Weights of a small GPT-style language model, trained from scratch on English Wikipedia.
Size: 9 layers, 6 heads of 32 (2 for keys and values), MLP 768 GELU, vocabulary 4096.
Architecture: RMSNorm before each block, rotary positions, biases, tied embeddings, attention and MLP in parallel.
Training: a variant of Adam for these matrices, 128M tokens.
Each number is 200 + 20 x the weight over its row's rms, rounded and kept within 0 to 999. Layers, rows and columns count from 0. The size before them is the row's rms in percent of the matrix's.

# down: layer 4 MLP down (transposed), 768x192, rms 0.0616, rows 617-685, columns 144-191
# up: layer 4 MLP up, 768x192, rms 0.071, rows 618-686, columns 144-191
down617,097,217,193,178,245,200,227,202,140,170,212,200,199,203,179,200,194,229,207,179,191,219,211,214,156,212,207,194,202,195,208,194,189,196,185,193,195,193,218,233,203,218,230,180,194,175,219,208,217
up618,107,200,198,204,191,188,166,175,219,194,191,204,197,176,173,175,215,190,216,199,194,199,172,232,203,188,202,214,218,195,231,237,237,217,199,193,174,200,185,226,187,170,174,199,201,231,228,189,181
down618,095,226,173,210,191,184,215,206,205,176,199,179,190,208,188,212,174,198,189,194,222,209,144,223,202,237,164,190,182,207,215,203,150,190,212,213,221,204,205,225,172,180,212,191,229,199,194,194,212
up619,101,167,214,206,194,190,164,216,207,194,144,216,207,202,214,206,176,177,176,183,182,243,187,188,186,230,238,203,195,201,199,190,201,216,198,178,208,211,213,201,218,202,161,212,215,226,207,205,182
down619,099,180,203,159,217,221,201,202,204,204,209,230,175,193,192,221,188,178,212,173,179,207,197,193,197,220,214,203,221,193,219,232,169,188,165,173,262,183,188,225,217,214,200,229,157,175,210,224,174
up620,099,180,212,219,203,162,163,201,165,174,169,212,215,193,194,209,163,193,221,213,195,222,214,194,191,174,173,190,196,208,205,185,198,204,204,164,179,178,207,212,189,183,193,213,213,192,179,162,189
down620,105,205,189,227,211,235,243,168,236,198,192,222,165,201,202,164,231,217,173,201,207,167,200,218,238,186,235,207,203,214,174,198,170,189,194,196,224,208,167,181,185,201,228,209,198,203,193,192,224
up621,100,203,224,185,235,187,186,182,179,236,179,203,163,200,204,202,197,177,201,224,197,290,232,182,207,197,233,219,134,202,213,228,177,235,180,213,202,194,193,235,193,192,218,217,196,212,191,174,207
down621,097,192,195,203,212,216,209,226,175,218,170,185,217,189,184,195,185,221,226,166,183,199,193,220,204,179,174,212,208,205,172,206,217,169,192,202,168,207,216,193,183,221,224,222,204,201,190,193,216
up622,101,177,206,181,256,181,202,229,224,226,176,160,210,172,180,175,177,217,218,205,188,233,208,232,185,195,215,241,220,223,183,184,202,199,198,199,211,197,213,175,206,199,209,208,213,200,217,218,235
down622,100,217,204,202,185,175,203,188,193,212,252,222,202,193,239,201,199,188,198,198,164,209,255,212,198,215,190,162,213,207,167,206,216,166,213,210,210,206,156,199,196,212,175,204,147,197,197,198,173
up623,103,229,195,195,211,213,204,184,217,194,206,212,210,212,191,219,229,204,180,172,224,196,222,214,173,173,193,183,201,245,197,185,200,221,204,226,255,205,182,181,209,167,200,205,208,212,257,232,183
down623,101,196,217,172,153,196,188,216,197,197,249,166,214,225,198,177,207,226,210,213,176,205,191,207,200,207,211,197,169,203,217,211,207,194,213,219,186,183,215,216,189,190,177,202,178,198,173,167,176
up624,095,197,195,194,225,226,213,175,206,182,179,213,205,182,186,203,205,201,200,230,160,206,174,203,189,222,189,238,229,241,217,212,194,185,204,194,223,212,236,217,223,191,198,210,186,223,191,198,151
down624,096,187,194,175,210,181,189,203,204,170,267,165,176,209,185,168,213,180,185,185,233,175,207,189,183,164,197,183,169,175,165,188,220,192,185,229,211,204,217,199,181,212,153,183,177,190,182,189,223
up625,099,232,252,217,220,211,200,198,232,212,191,212,208,205,205,205,214,210,197,202,163,202,172,190,174,211,214,231,241,230,212,197,193,194,186,177,202,222,179,182,186,199,199,211,182,208,157,194,200
down625,103,194,157,225,198,186,179,237,220,228,211,205,193,198,207,204,168,196,190,206,196,173,188,194,224,199,171,194,248,218,192,197,212,168,208,211,209,178,201,240,193,221,186,191,193,176,199,209,228
up626,094,185,226,222,198,214,196,194,205,204,174,179,211,187,217,192,192,183,199,205,192,215,194,185,196,202,172,205,217,155,211,202,209,154,168,213,198,210,214,200,202,223,169,186,215,182,196,239,206
down626,096,180,198,215,204,192,187,225,208,188,240,219,218,169,239,199,172,183,226,188,178,214,197,215,179,210,243,216,201,214,160,188,188,215,202,225,188,175,193,204,220,207,187,230,204,218,168,150,159
up627,090,192,202,197,185,210,180,213,160,189,200,195,239,219,200,166,166,198,172,214,189,195,191,228,193,200,204,203,232,217,187,177,201,239,190,198,245,196,208,235,166,199,164,205,204,199,182,224,175
down627,085,193,200,216,198,195,215,205,225,231,208,200,170,198,190,212,193,210,204,210,196,186,233,183,240,179,197,233,198,156,203,249,197,153,211,223,211,178,192,213,225,235,196,218,204,160,223,206,201
up628,110,167,196,213,207,220,199,190,209,221,214,209,241,215,184,210,218,214,203,206,182,212,206,206,191,215,197,192,212,192,233,202,244,175,166,188,224,171,211,172,198,198,189,212,196,218,210,211,183
down628,105,202,215,217,189,177,174,198,186,175,211,190,175,195,197,194,198,228,228,182,189,164,245,187,149,225,213,171,207,189,209,239,154,203,170,160,225,200,202,192,212,201,231,228,185,191,174,176,178
up629,101,162,206,219,181,179,185,180,175,172,219,185,194,207,239,247,250,189,209,203,217,192,210,194,223,191,200,220,212,211,198,195,233,216,187,184,183,189,216,176,213,204,193,191,203,227,225,185,231
down629,093,219,212,191,221,225,170,176,184,200,190,228,172,198,180,202,196,179,192,196,209,197,195,170,198,195,182,176,171,218,204,217,186,212,185,216,219,190,213,204,213,178,203,217,217,198,194,212,186
up630,097,219,189,208,193,184,186,215,195,200,216,197,192,185,206,234,230,165,214,153,201,251,131,203,200,207,195,220,206,214,215,204,182,197,181,178,204,169,189,202,229,193,172,189,166,248,223,200,193
down630,092,208,182,235,192,260,198,233,161,214,181,155,237,201,213,184,181,218,209,207,190,170,219,192,210,196,228,150,216,211,225,199,192,216,201,188,164,234,209,160,179,225,188,227,192,170,211,202,174
up631,092,204,206,174,212,163,230,173,185,182,215,230,184,215,187,206,199,204,206,190,182,232,189,217,206,162,196,228,218,193,222,206,233,197,195,170,199,185,182,224,208,196,240,225,168,196,234,184,210
down631,091,209,187,219,176,231,212,239,189,193,198,216,214,201,205,176,205,182,181,181,229,214,194,200,204,193,194,128,181,205,204,156,220,228,207,192,207,216,164,227,208,214,180,229,214,209,195,208,218
up632,105,193,209,240,193,217,160,167,222,160,192,188,195,178,216,200,230,167,249,221,184,194,202,210,151,199,171,207,199,232,202,182,202,195,218,201,214,236,233,189,220,219,199,197,236,187,191,200,224
down632,098,220,226,189,193,228,232,219,212,227,208,231,195,204,188,208,175,223,202,225,234,192,179,178,207,201,231,201,164,195,167,204,198,177,181,180,173,196,172,212,213,190,212,173,192,166,186,193,188
up633,098,233,213,231,220,209,174,177,191,208,218,208,206,183,199,221,207,176,224,214,171,174,223,200,180,230,164,238,210,210,193,213,207,165,226,193,215,210,229,203,228,209,225,203,177,221,216,196,163
down633,098,171,200,191,187,174,184,203,174,212,198,148,178,184,190,190,194,221,199,176,217,216,191,182,173,201,212,188,215,213,188,200,195,189,172,184,163,207,195,207,246,213,184,203,234,175,176,192,226
up634,095,189,190,170,213,165,165,179,199,230,239,202,195,202,210,190,192,196,198,189,181,203,169,227,206,200,216,199,178,225,216,210,196,256,181,209,193,178,193,206,218,205,211,186,210,204,228,238,174
down634,095,243,188,229,225,213,218,216,189,226,190,174,188,213,210,198,192,228,186,172,191,219,227,189,190,188,212,215,217,195,203,197,221,156,232,203,231,219,207,227,221,168,221,189,188,175,207,225,218
up635,108,229,194,206,200,188,206,219,202,175,174,203,199,213,178,199,194,198,206,206,201,246,194,200,199,184,189,192,221,191,185,246,203,200,224,185,178,201,195,210,216,161,204,183,195,216,195,214,190
down635,105,226,197,197,188,244,188,193,183,162,206,197,202,178,186,190,186,163,199,215,201,257,217,225,157,247,190,217,206,199,215,230,211,173,205,181,202,227,240,197,204,199,147,206,196,218,193,151,204
up636,093,216,182,228,243,197,198,192,197,212,194,186,206,212,214,218,204,184,153,212,162,191,186,229,171,183,175,215,199,215,209,202,167,198,171,170,220,195,199,241,235,177,183,203,167,187,211,206,187
down636,090,197,212,213,168,258,194,207,183,230,229,169,169,228,205,197,198,173,216,202,258,192,206,216,199,237,224,185,197,167,205,194,192,169,199,218,228,191,194,197,226,252,197,184,190,199,200,217,219
up637,110,185,180,177,220,192,192,189,213,184,206,200,203,233,197,209,166,173,194,188,187,190,205,215,199,196,233,211,218,225,225,208,238,202,205,186,214,182,186,163,144,188,210,189,194,209,178,182,224
down637,111,195,233,220,212,182,173,176,171,211,179,240,205,203,203,217,189,195,220,221,173,170,234,199,152,146,213,174,213,203,206,206,225,194,163,182,170,211,182,176,217,228,213,212,196,202,234,192,173
up638,110,207,228,197,208,232,198,201,214,204,193,182,188,200,215,206,205,188,170,186,213,215,227,224,214,206,187,238,180,212,189,246,182,219,221,205,195,175,194,179,213,172,183,200,188,198,186,167,212
down638,107,195,190,180,190,207,233,198,225,228,195,199,183,191,203,204,161,183,163,174,180,206,185,200,239,176,220,215,224,160,210,193,209,176,229,171,225,226,161,200,186,227,168,158,194,214,232,192,210
up639,110,169,205,196,222,223,161,197,176,166,171,203,194,210,192,176,185,213,215,188,157,187,187,197,194,219,203,205,200,195,184,174,216,196,184,191,236,187,188,209,192,206,171,203,238,225,248,192,184
down639,104,228,228,201,193,203,215,196,142,190,170,210,244,171,201,197,207,167,230,191,202,191,221,194,180,228,198,175,207,205,198,201,192,210,195,178,192,146,194,203,199,219,182,221,216,208,215,217,191
up640,101,227,220,206,212,190,217,191,204,175,221,194,183,177,209,194,202,197,212,201,201,208,186,230,223,210,169,191,189,206,223,229,253,193,210,222,232,205,204,169,232,195,181,203,167,209,197,214,198
down640,097,184,197,179,181,224,200,207,184,224,204,190,189,233,199,163,185,181,230,191,186,188,177,185,206,209,202,200,190,212,177,162,218,220,230,174,180,163,210,194,192,194,191,203,238,229,227,176,199
up641,096,210,234,220,174,193,194,175,195,167,185,197,168,180,185,206,192,211,166,156,217,210,224,224,190,244,204,221,170,262,220,179,198,237,229,198,198,181,219,197,207,217,191,202,212,213,213,213,193
down641,093,214,224,229,193,197,187,179,203,214,185,214,211,199,182,191,194,206,174,222,213,176,191,205,201,195,196,175,216,232,190,205,243,203,166,203,187,234,193,205,180,173,188,189,210,201,201,190,192
up642,107,179,217,179,195,176,209,215,195,211,219,224,220,211,197,216,156,180,187,197,154,200,204,206,227,195,210,203,186,181,206,215,226,206,252,165,188,193,221,176,223,191,208,190,194,185,263,210,206
down642,110,171,204,202,204,176,169,180,188,240,239,244,211,213,206,210,200,180,194,207,199,167,192,178,233,184,225,223,172,219,236,192,238,196,183,207,200,191,188,194,207,165,197,225,185,223,216,168,189
up643,091,214,200,185,212,203,195,184,193,195,222,209,219,219,152,179,190,236,229,213,185,193,200,202,193,201,189,199,221,184,199,183,179,202,207,211,189,213,202,206,190,202,199,196,175,177,229,244,207
down643,092,200,191,192,182,214,205,194,203,221,182,211,227,184,225,238,202,194,196,202,186,210,211,221,192,205,247,174,174,184,229,222,186,195,238,218,211,191,227,195,203,166,232,193,204,195,176,177,171
up644,092,163,188,206,253,195,177,198,210,191,235,194,190,212,206,201,207,143,198,197,186,208,185,201,199,207,195,230,206,200,207,204,199,224,205,171,176,197,209,202,151,201,192,197,187,218,202,175,214
down644,091,232,179,206,165,169,197,157,187,227,207,224,212,216,181,168,205,195,224,239,201,200,227,182,163,221,205,176,194,168,229,203,179,168,213,215,195,204,216,195,212,190,210,210,208,212,210,220,205
up645,093,172,223,188,192,196,201,185,193,190,210,203,214,194,222,199,230,171,196,190,171,194,207,226,194,211,163,216,216,224,202,183,190,204,216,182,214,167,214,210,163,225,197,171,226,241,178,175,195
down645,093,224,199,215,175,232,200,212,190,170,187,202,196,205,194,197,179,197,208,220,212,199,180,199,195,185,214,175,208,183,210,185,231,227,175,165,177,191,218,233,181,209,236,187,175,186,248,192,219
up646,103,212,248,210,196,166,209,194,207,216,147,212,195,212,188,216,187,220,181,188,196,189,182,213,224,201,197,184,197,207,225,206,209,234,219,153,208,198,182,212,183,180,194,218,185,201,202,165,200
down646,099,207,204,186,191,197,198,165,231,209,172,216,229,220,190,193,212,182,193,184,204,221,197,220,214,194,207,193,185,174,230,215,188,179,177,184,180,216,209,196,218,222,200,213,205,205,195,240,196
up647,089,222,187,184,212,190,206,200,203,230,212,211,220,230,171,198,168,191,203,231,180,187,164,171,181,175,212,204,218,265,215,212,175,213,171,190,212,220,229,208,202,189,205,190,195,213,183,245,190
down647,085,173,230,213,234,234,194,170,197,200,198,234,205,173,206,189,214,205,191,190,247,206,231,230,178,193,181,223,197,179,211,219,168,211,223,227,196,180,188,189,187,217,188,194,210,207,194,173,218
up648,096,167,199,187,220,219,194,218,188,163,234,181,167,214,218,233,217,198,196,226,167,225,170,210,200,215,208,190,211,199,162,214,199,227,187,189,218,188,191,199,253,178,191,155,206,178,194,175,216
down648,095,211,218,188,216,193,194,193,235,234,207,175,179,184,201,197,202,188,192,213,204,199,157,207,188,172,207,204,212,195,197,193,190,203,165,218,176,223,202,232,177,188,226,203,208,214,251,227,203
up649,099,226,204,237,186,181,177,196,195,201,181,244,195,193,216,210,215,186,195,214,187,196,183,216,189,203,193,205,237,178,205,191,207,202,165,204,222,162,190,163,191,198,212,207,178,195,264,206,175
down649,096,172,196,178,239,193,211,189,197,207,188,200,194,172,173,216,188,202,203,208,176,198,226,218,184,189,203,217,150,205,240,246,212,190,210,206,147,190,221,201,221,225,184,203,218,191,190,211,201
up650,101,169,205,172,214,205,195,219,235,209,208,212,222,199,219,230,216,216,157,223,185,188,203,181,209,231,207,188,216,183,222,234,225,218,241,185,183,196,217,204,164,202,222,183,196,208,205,183,204
down650,097,230,185,204,227,202,195,211,190,204,218,192,178,176,178,169,196,192,222,186,192,217,198,172,221,183,229,211,193,207,170,191,178,212,154,222,212,229,197,218,209,203,191,185,197,215,203,169,262
up651,102,203,199,213,176,203,205,176,206,229,210,213,204,221,185,226,196,218,223,185,212,218,220,228,205,172,218,222,191,239,228,220,192,211,191,205,209,175,232,235,226,221,221,173,173,204,190,226,176
down651,098,179,207,229,203,217,209,214,210,238,204,211,190,241,208,200,200,225,161,239,211,169,201,215,202,186,220,187,211,232,210,206,218,212,235,216,224,202,194,180,187,241,236,223,205,182,206,233,196
up652,096,174,185,193,195,221,192,181,188,236,223,195,188,214,178,209,228,200,214,208,191,209,186,162,190,228,169,202,196,223,230,168,202,183,200,209,225,163,167,214,142,226,217,192,224,228,211,173,197
down652,101,223,190,218,187,210,252,238,199,197,190,208,183,210,194,197,207,189,185,201,201,161,177,243,200,203,182,204,188,192,182,229,173,215,182,163,205,209,191,178,221,163,157,186,200,167,231,223,212
up653,098,187,213,171,185,180,189,206,198,217,200,202,160,196,216,188,219,188,224,200,167,214,196,161,172,184,187,175,179,224,217,219,199,203,171,188,215,221,201,183,223,209,187,161,185,216,204,217,232
down653,096,184,190,177,197,187,214,178,191,185,214,236,219,196,204,226,245,228,204,194,175,165,217,232,201,205,184,214,208,215,181,200,161,193,215,237,183,192,194,243,221,210,242,225,203,199,190,211,177
up654,108,188,259,215,184,209,190,152,207,203,206,212,195,188,230,210,185,192,188,194,201,182,210,175,178,202,161,188,195,180,185,195,221,188,216,197,199,203,206,213,230,190,183,190,222,177,198,198,175
down654,097,185,192,210,161,210,208,195,216,185,195,205,196,226,194,205,230,196,243,169,207,181,210,235,200,158,195,185,148,200,200,192,182,199,187,203,197,208,205,161,193,174,201,222,213,252,222,200,190
up655,100,184,230,204,198,202,172,191,192,202,194,210,218,215,214,229,200,163,192,198,168,194,198,216,186,183,169,197,164,198,209,183,180,185,180,164,183,184,215,235,189,217,202,241,195,210,203,185,195
down655,102,205,189,215,192,190,191,232,224,215,189,223,193,183,185,188,205,223,193,226,224,208,204,208,225,210,200,192,217,226,177,203,231,221,241,183,161,209,216,153,157,197,169,188,197,216,186,211,244
up656,097,212,240,234,224,190,184,176,198,173,168,226,189,194,189,178,197,180,189,184,181,219,227,189,165,167,176,221,239,200,174,191,173,194,144,199,197,153,176,210,183,210,220,203,199,215,203,209,176
down656,093,233,195,210,188,190,209,173,181,208,171,208,209,186,203,200,218,201,177,198,236,235,204,184,176,225,194,191,165,183,207,212,197,208,215,196,216,205,197,198,200,209,174,184,234,199,217,211,203
up657,106,230,187,207,246,219,226,205,208,211,207,213,218,219,180,192,182,204,207,182,200,192,193,233,169,194,200,207,183,183,205,212,189,167,200,223,220,173,177,208,191,204,256,205,212,205,192,198,195
down657,108,189,218,198,185,209,175,207,201,180,173,151,202,184,200,213,202,180,194,201,184,221,206,177,188,234,234,159,214,201,202,196,209,187,209,200,201,213,190,228,211,178,211,214,256,244,196,181,209
up658,099,177,195,213,214,216,201,189,184,191,208,201,170,194,173,193,199,198,156,191,211,188,162,198,176,201,173,179,207,212,206,185,191,186,193,155,178,215,174,207,189,197,179,227,205,189,226,177,178
down658,096,179,211,206,169,205,213,232,212,243,217,222,197,229,201,199,224,240,196,209,189,213,208,223,207,229,217,231,193,207,172,194,185,190,222,211,205,211,204,205,212,199,180,185,173,235,216,190,206
up659,102,164,214,161,214,155,158,223,204,201,154,230,159,215,221,228,189,211,195,188,197,205,185,221,223,190,196,225,178,210,206,211,164,190,216,193,205,204,200,175,203,186,206,178,190,204,177,163,192
down659,104,214,188,174,206,217,187,208,250,217,199,217,208,197,208,184,175,198,190,220,183,211,177,177,225,205,197,180,206,194,224,217,196,204,206,230,210,200,201,194,198,152,179,166,188,170,224,220,224
up660,106,225,219,217,230,214,182,212,213,228,198,198,198,169,182,197,222,188,183,201,177,234,183,187,166,170,213,217,224,203,199,222,198,195,188,195,211,226,191,176,219,220,193,222,222,198,228,214,162
down660,101,209,163,207,194,217,192,183,208,192,193,172,181,192,231,204,186,200,155,212,227,193,223,210,179,204,187,228,175,202,214,176,215,206,203,181,209,206,184,194,198,182,210,166,190,155,219,178,190
up661,103,209,221,195,209,176,230,221,163,206,195,220,199,184,149,200,200,210,238,196,193,237,206,216,200,157,188,216,184,211,196,225,229,192,207,206,187,185,205,205,204,174,197,229,234,191,185,217,245
down661,103,198,193,192,209,211,193,210,185,188,179,245,220,181,229,208,211,216,192,183,207,184,197,209,195,181,156,217,221,181,175,184,234,161,175,228,205,177,205,185,207,188,168,170,185,186,196,190,213
up662,101,206,197,221,242,202,206,235,237,161,226,208,194,228,186,232,166,197,183,209,142,198,200,219,201,208,196,201,183,214,227,240,188,198,230,178,239,198,212,184,171,183,207,218,192,213,192,216,211
down662,100,175,222,214,224,166,181,149,215,189,214,192,199,212,227,217,212,194,180,183,194,204,198,181,209,218,206,203,225,212,237,169,218,201,198,197,201,217,171,201,211,194,198,198,174,215,201,205,207
up663,100,168,197,216,221,216,214,217,159,163,239,204,211,199,181,174,200,203,195,162,200,225,161,201,208,222,167,181,175,192,163,198,232,234,196,178,175,189,177,173,233,155,221,182,236,192,191,188,189
down663,095,220,193,197,200,230,179,213,230,183,165,219,200,200,178,193,174,192,202,192,237,183,193,221,231,167,210,201,186,208,219,191,214,211,227,245,167,194,208,222,205,187,186,226,185,224,186,201,183
up664,093,213,197,201,186,207,173,190,191,158,185,169,229,211,212,234,207,194,179,202,211,185,149,244,196,195,204,213,240,199,181,184,229,236,202,192,219,184,218,197,201,170,220,195,181,226,213,199,195
down664,099,187,230,230,216,177,201,176,192,218,212,204,197,175,211,170,152,193,221,220,201,181,241,188,193,176,196,202,179,214,188,240,182,142,178,210,175,144,189,198,219,224,211,189,179,165,210,196,214
up665,105,191,163,197,225,196,197,213,182,171,171,220,187,220,188,210,172,178,214,189,198,194,178,209,196,169,218,208,192,226,192,193,196,189,182,160,204,202,198,195,209,212,225,196,223,201,207,143,195
down665,104,193,185,201,231,228,196,195,231,244,209,186,197,211,212,203,215,195,206,220,204,206,189,191,224,203,197,165,202,223,186,195,198,203,212,193,189,207,215,207,187,185,201,172,205,206,198,208,210
up666,089,190,204,183,228,200,223,176,198,216,199,165,234,191,210,197,200,177,201,200,214,192,211,201,166,205,192,202,184,147,193,182,169,248,177,182,154,183,217,233,191,164,192,223,194,210,222,207,180
down666,095,191,205,231,166,202,192,203,206,174,191,207,187,199,201,206,205,208,201,183,176,235,181,203,211,205,213,207,218,203,190,182,217,189,225,190,220,237,193,192,212,249,221,164,223,178,197,205,238
up667,100,235,203,215,223,208,217,180,202,196,209,194,166,237,238,193,220,193,185,186,187,204,201,198,214,194,227,182,180,175,213,215,243,194,183,194,191,230,242,183,187,179,240,173,224,200,225,209,209
down667,096,183,241,198,192,235,181,226,207,170,206,181,208,184,193,164,206,218,196,174,178,185,180,202,213,221,188,174,208,217,205,183,183,171,168,198,171,195,193,182,180,197,183,227,187,211,196,215,211
up668,101,223,199,187,252,202,208,233,230,240,188,225,189,193,198,188,221,190,191,216,157,181,202,174,211,202,203,215,185,186,203,199,196,225,181,181,198,245,251,194,203,198,188,231,216,210,212,232,218
down668,098,230,219,205,144,197,161,193,230,182,202,198,171,221,200,191,173,209,210,202,236,211,186,198,200,193,194,194,229,216,190,194,212,161,184,214,216,210,221,185,228,192,203,209,210,221,173,191,185
up669,097,186,226,200,179,201,164,186,225,190,223,198,196,221,177,191,211,172,196,176,188,196,189,207,190,176,201,190,233,204,189,211,182,227,190,212,238,211,205,204,182,165,218,220,149,175,206,236,195
down669,102,217,163,183,226,232,246,187,185,196,181,230,204,175,196,195,204,215,193,202,201,192,208,194,204,215,201,182,196,204,206,176,157,212,187,171,210,178,180,180,203,193,186,212,235,243,197,188,183
up670,098,216,218,189,197,191,194,192,180,207,184,207,218,236,199,219,179,206,174,212,189,216,218,223,163,184,212,214,212,187,222,195,206,196,183,182,214,209,231,206,184,196,218,211,214,198,168,208,201
down670,095,206,186,219,187,202,177,214,224,184,200,220,211,182,214,210,206,179,212,252,226,152,229,172,221,185,219,208,177,176,185,206,220,216,191,181,202,165,188,187,204,225,201,191,197,176,224,198,224
up671,095,205,167,221,217,218,182,156,185,217,186,234,194,164,200,193,186,197,193,183,184,216,189,206,180,229,184,212,186,214,229,160,186,210,195,174,173,211,189,194,185,193,196,191,180,197,216,197,192
down671,091,226,203,194,213,204,198,202,199,204,199,203,190,222,202,226,207,185,202,154,231,198,196,217,202,207,219,215,199,184,187,182,213,141,208,248,193,229,186,227,178,236,191,216,193,212,216,204,202
up672,095,230,236,226,185,170,192,173,224,203,200,225,203,184,201,230,214,199,222,170,173,212,171,174,187,210,187,226,213,183,181,213,192,211,250,236,186,178,212,175,216,225,200,209,200,226,256,197,196
down672,094,190,192,164,195,176,193,213,183,187,184,163,176,220,205,195,208,170,158,199,251,158,223,201,205,215,200,197,201,184,169,210,180,206,180,213,197,201,222,182,166,216,197,208,192,216,180,180,213
up673,101,225,194,208,233,182,186,199,212,201,188,183,180,222,195,187,210,181,198,185,149,210,187,210,205,227,202,212,195,227,196,196,182,257,198,225,213,179,216,196,213,183,208,177,201,197,203,253,212
down673,097,198,210,201,168,239,195,208,191,224,214,205,189,221,211,202,203,217,182,211,193,209,218,221,205,198,195,174,228,187,248,186,208,210,218,190,205,164,199,189,207,186,236,181,229,175,188,187,177
up674,109,223,194,172,186,189,184,201,204,230,177,172,194,194,218,204,164,169,206,208,179,208,208,196,204,237,198,233,187,170,190,207,204,211,193,199,203,197,233,184,207,212,178,208,227,216,185,213,172
down674,108,181,189,202,211,162,195,232,234,205,190,204,168,235,172,208,192,187,237,182,179,201,206,211,191,194,198,173,168,243,183,209,186,208,214,220,207,240,210,189,239,179,223,196,203,196,227,204,225
up675,097,197,222,223,197,153,196,198,196,222,190,195,205,175,136,192,195,191,190,178,229,232,202,186,206,168,215,244,202,227,226,218,228,199,223,197,173,215,198,166,203,179,175,168,219,196,197,158,225
down675,099,180,185,199,182,208,205,206,214,202,198,220,227,203,244,200,231,170,187,237,199,190,201,221,219,203,196,200,181,160,179,174,170,223,186,216,234,197,198,231,199,171,185,229,204,199,199,203,213
up676,105,196,210,189,226,217,188,213,208,215,203,199,171,195,181,210,192,172,179,172,185,192,170,202,227,208,220,240,197,210,191,199,196,216,188,202,194,184,201,230,210,190,208,182,203,209,175,220,203
down676,109,207,189,221,201,221,199,210,206,217,249,183,195,198,237,194,179,195,197,224,200,208,181,178,240,175,236,209,183,195,167,189,186,202,196,227,192,200,216,194,155,190,222,194,211,231,190,197,204
up677,104,199,243,216,231,192,203,206,186,222,181,227,204,189,184,197,225,213,193,208,173,225,176,193,189,150,233,185,193,194,245,209,188,196,153,193,214,177,216,176,209,199,186,177,226,199,216,208,186
down677,099,178,195,161,209,184,171,173,172,229,244,193,156,193,208,222,192,228,207,188,199,185,197,185,198,207,193,188,200,167,222,253,188,182,216,195,186,204,167,176,189,199,203,180,180,199,212,198,185
up678,113,214,228,191,189,252,151,204,210,202,192,213,192,207,238,183,176,204,196,219,179,203,156,202,205,234,184,214,192,206,233,222,222,182,181,192,215,221,225,215,213,217,174,187,230,202,179,218,209
down678,111,209,180,189,179,181,213,185,197,237,202,248,194,199,170,200,234,171,223,217,203,213,220,161,231,185,203,226,190,197,176,195,188,242,184,203,156,196,170,206,198,173,213,199,173,224,176,221,201
up679,093,237,179,193,206,165,207,214,174,199,234,209,217,211,213,211,191,174,159,209,192,232,165,198,199,182,223,223,223,219,205,222,224,198,213,209,175,188,183,191,182,181,200,197,185,204,254,212,172
down679,096,197,213,202,183,234,167,214,205,210,169,220,208,210,193,176,172,221,228,228,193,186,210,220,208,192,201,180,198,218,188,188,218,222,180,215,216,207,220,196,194,222,179,215,255,189,166,209,194
up680,098,178,194,184,182,213,192,201,197,236,174,196,201,194,162,215,189,207,183,162,177,216,173,185,168,235,219,163,196,236,198,184,219,205,179,195,205,175,233,215,197,214,207,219,227,206,203,213,196
down680,098,200,169,202,202,192,200,182,169,141,212,189,180,187,222,198,196,187,223,211,215,222,222,181,177,215,185,230,230,203,190,197,191,210,249,167,189,209,202,206,192,201,208,184,194,202,198,210,220
up681,098,185,209,208,203,240,180,231,204,200,219,175,187,239,240,213,213,196,211,218,206,215,143,202,233,205,220,216,211,245,187,176,209,212,213,218,243,221,222,226,182,179,189,187,210,236,207,214,215
down681,104,207,194,177,211,181,201,198,178,216,196,229,237,152,209,221,193,220,192,205,173,199,227,161,168,188,182,180,178,164,213,239,176,195,179,160,189,202,196,211,241,230,182,218,184,161,196,165,193
up682,102,217,217,200,213,158,177,222,231,173,209,215,169,197,213,208,194,204,170,187,231,185,189,183,204,210,204,200,224,182,209,194,186,185,180,163,196,213,183,200,182,201,189,225,165,193,175,162,191
down682,092,221,185,189,194,227,179,193,202,175,190,159,190,218,241,198,173,203,197,194,215,216,186,224,196,178,197,213,191,169,216,171,211,181,199,238,195,238,234,217,238,192,210,182,155,171,211,191,189
up683,100,185,202,176,199,191,196,208,170,221,233,180,163,217,194,215,212,200,211,194,184,239,228,231,182,198,214,242,153,220,220,207,194,190,186,191,200,165,233,218,211,181,160,209,179,192,196,234,203
down683,094,178,222,228,182,221,227,156,195,203,196,183,207,206,220,221,214,201,209,204,217,176,178,200,179,212,173,206,206,208,218,206,212,207,244,197,171,221,212,191,189,215,168,197,182,262,179,218,197
up684,102,198,189,208,213,215,138,199,200,205,180,203,181,233,207,207,184,187,182,155,191,200,192,184,216,214,196,197,173,205,191,237,227,170,170,193,204,218,183,199,177,193,167,230,224,198,217,228,170
down684,098,199,206,210,189,204,211,168,178,222,214,184,185,156,208,210,241,204,189,229,132,189,253,188,196,207,217,172,214,198,187,201,183,201,245,163,191,146,191,184,191,157,205,207,173,202,186,203,222
up685,098,172,189,194,195,192,178,195,204,170,212,210,191,228,181,211,228,204,193,183,207,200,164,223,244,190,182,213,197,189,193,208,209,243,165,177,238,203,205,174,185,169,213,163,199,258,165,205,223
down685,102,224,186,200,210,219,186,224,205,245,183,195,203,208,198,213,179,239,219,197,170,183,214,171,171,208,187,195,174,173,208,216,176,173,208,206,193,208,200,205,192,201,229,186,223,164,224,237,188
up686,112,188,208,160,216,227,176,171,178,198,184,217,183,160,216,213,162,203,175,186,161,193,203,218,229,207,198,209,190,185,210,183,228,226,163,195,228,177,245,232,187,205,220,197,242,258,193,217,208